From a checkpoint of a small transformer trained on Wikipedia.
Size: 8 layers, width 64, 2 heads of 32, MLP 256 tanh GELU, vocabulary 2859, 0.654M parameters.
Architecture: LayerNorm before each block, learned positions, biases, tied embeddings.
Each number is 200 + 30 x the weight over its row's rms, rounded and kept within 0 to 999. Layers, rows and columns count from 0. The size before them is the row's rms in percent of the matrix's.

# layer 2 MLP up, 256x64, rms 0.265, rows 190-200, columns 0-63
091,209,226,233,211,187,214,211,251,218,208,184,216,153,200,169,170,160,182,220,165,254,180,216,173,219,234,241,157,183,210,216,164,198,183,233,156,214,191,246,136,193,272,181,189,162,215,165,172,225,194,201,255,193,215,184,256,241,193,162,235,202,186,169,185
101,153,137,198,173,242,189,181,181,204,210,236,213,165,186,186,177,242,241,203,184,182,184,172,130,234,269,177,141,183,201,247,212,205,197,246,184,193,175,153,166,169,218,207,216,258,214,192,234,213,191,192,218,198,236,260,216,192,165,180,224,205,198,229,192
122,230,152,236,206,167,192,182,246,227,267,210,193,187,189,209,136,268,210,190,164,217,226,238,168,243,189,236,201,225,239,220,208,208,178,206,218,191,166,194,139,171,164,225,227,200,206,197,150,141,176,195,187,191,205,191,143,222,190,221,236,211,194,155,210
103,159,224,213,227,167,147,215,172,195,170,204,206,223,195,200,194,204,222,154,239,216,199,258,196,239,200,189,218,220,172,215,190,155,236,176,230,207,199,217,188,130,187,164,208,190,198,148,183,165,204,191,219,196,248,203,289,258,192,219,222,156,220,168,249
108,172,186,137,235,202,228,252,213,214,195,214,168,219,242,178,165,153,219,221,187,156,201,200,251,215,164,202,231,179,193,94,248,205,198,212,163,216,177,228,199,206,219,217,190,207,166,253,183,157,192,182,200,214,181,230,229,196,206,160,199,178,195,252,229
114,212,164,234,192,221,264,227,218,267,178,191,134,220,137,181,174,157,209,162,202,205,251,185,205,159,228,219,224,214,227,167,200,266,168,153,236,241,207,233,199,214,163,180,196,189,194,202,193,196,162,201,204,218,210,197,163,256,179,163,195,188,199,189,179
092,208,236,212,218,209,190,211,162,197,200,207,172,233,157,216,204,215,184,177,230,164,161,252,216,204,179,172,162,200,227,203,185,258,189,163,183,212,201,176,242,223,172,200,195,193,199,232,207,154,149,168,249,194,264,291,183,225,229,145,165,157,208,213,205
084,204,208,241,199,229,203,167,192,182,247,197,229,202,192,207,234,223,161,156,185,208,212,180,202,218,190,203,156,213,144,250,182,196,183,171,217,191,181,188,262,233,115,240,215,234,171,213,194,193,175,269,187,190,208,289,157,195,173,206,203,172,206,181,189
086,193,197,236,216,161,163,214,198,228,187,148,169,185,198,177,215,213,175,176,165,244,229,235,184,205,170,156,193,203,181,218,273,173,216,200,224,219,183,193,246,216,144,144,211,168,222,205,185,212,221,191,144,176,295,219,236,177,238,230,200,230,207,198,197
114,175,236,198,229,201,202,205,204,219,203,144,147,242,200,234,223,240,171,180,150,186,161,206,198,252,210,174,185,197,236,196,272,212,193,202,160,196,230,157,182,263,186,126,213,197,203,188,182,184,235,196,236,186,206,178,257,177,161,216,178,222,212,247,201
094,179,225,173,172,255,218,195,202,193,222,175,188,138,144,217,171,189,161,239,213,217,212,199,219,244,202,151,194,167,199,228,267,207,243,181,234,201,165,170,214,245,150,234,190,196,169,154,237,244,220,191,232,141,185,190,195,189,221,183,235,163,195,215,214
# layer 2 MLP down (transposed), 256x64, rms 0.387, rows 190-200, columns 0-63
104,192,161,220,199,226,221,228,223,285,237,254,155,203,209,216,165,167,195,157,207,152,189,210,205,262,179,173,177,188,215,187,225,218,252,168,164,226,210,200,182,215,243,206,162,225,233,173,187,150,174,183,232,186,177,187,203,220,172,226,233,221,171,141,217
116,195,202,155,235,164,239,227,186,205,200,197,171,167,185,178,266,197,156,192,203,232,192,210,220,186,170,178,224,261,204,201,189,207,238,159,220,213,231,255,166,156,190,224,198,160,209,222,201,245,182,280,118,187,181,190,180,161,212,210,238,207,177,200,209
132,200,165,167,185,259,164,233,182,163,148,232,199,194,196,199,212,195,185,216,226,230,198,178,163,178,234,201,271,231,200,218,209,185,180,174,154,197,191,211,170,219,264,148,172,222,135,207,208,194,176,229,185,188,242,207,184,272,191,219,210,166,251,193,225
098,230,225,243,181,221,199,221,217,201,220,205,153,188,195,175,205,219,247,150,189,208,164,192,209,201,221,247,188,178,244,175,251,243,148,246,160,188,189,192,170,231,200,255,197,159,187,178,205,182,191,205,159,129,200,176,174,154,207,221,196,281,201,191,225
105,215,185,271,168,225,196,121,200,171,209,195,248,150,209,199,236,243,187,154,197,209,235,177,224,220,210,217,211,211,212,225,210,215,191,169,182,179,216,152,232,222,154,182,231,190,212,187,228,245,169,251,189,182,254,179,201,165,174,216,161,219,190,133,200
110,212,193,227,219,180,244,248,234,194,198,202,184,150,222,206,215,185,233,169,139,224,173,212,237,150,172,199,206,214,128,239,265,167,227,176,217,169,173,181,192,223,199,183,190,277,180,225,179,202,149,191,191,238,175,240,169,173,216,240,202,188,224,210,193
098,189,193,216,208,222,166,174,213,223,214,188,209,226,184,171,140,200,225,196,184,206,221,199,158,211,252,221,228,252,214,189,254,163,241,191,229,180,192,206,150,271,163,229,152,175,171,152,189,258,216,237,143,191,217,141,214,160,178,191,208,204,219,194,209
077,189,187,238,192,244,166,221,181,187,231,213,185,216,184,156,107,190,214,221,189,197,163,183,199,219,181,151,194,211,216,155,210,222,277,214,193,152,214,209,198,208,219,224,174,133,196,162,208,183,214,200,224,178,211,201,246,221,150,198,222,248,227,194,259
088,226,234,248,183,213,191,149,189,147,176,229,227,201,207,225,186,167,237,190,263,206,231,180,202,158,211,240,212,166,212,205,130,167,200,190,223,199,195,167,159,196,177,183,264,207,232,169,233,221,190,192,226,224,274,211,189,186,186,227,138,188,204,169,182
112,145,166,212,178,231,164,176,230,195,151,223,224,203,215,174,207,204,217,175,149,237,212,174,202,233,196,243,179,225,240,151,213,189,207,185,139,176,196,193,192,217,226,243,199,207,194,299,174,225,155,259,232,181,208,202,191,189,212,218,175,204,186,172,253
092,206,182,216,182,238,220,213,197,244,209,178,214,233,208,202,213,181,249,202,246,148,201,207,123,171,228,190,249,172,257,200,181,195,188,197,216,229,178,220,158,188,239,201,158,199,277,222,218,177,189,115,220,178,201,223,200,146,189,208,182,194,194,160,198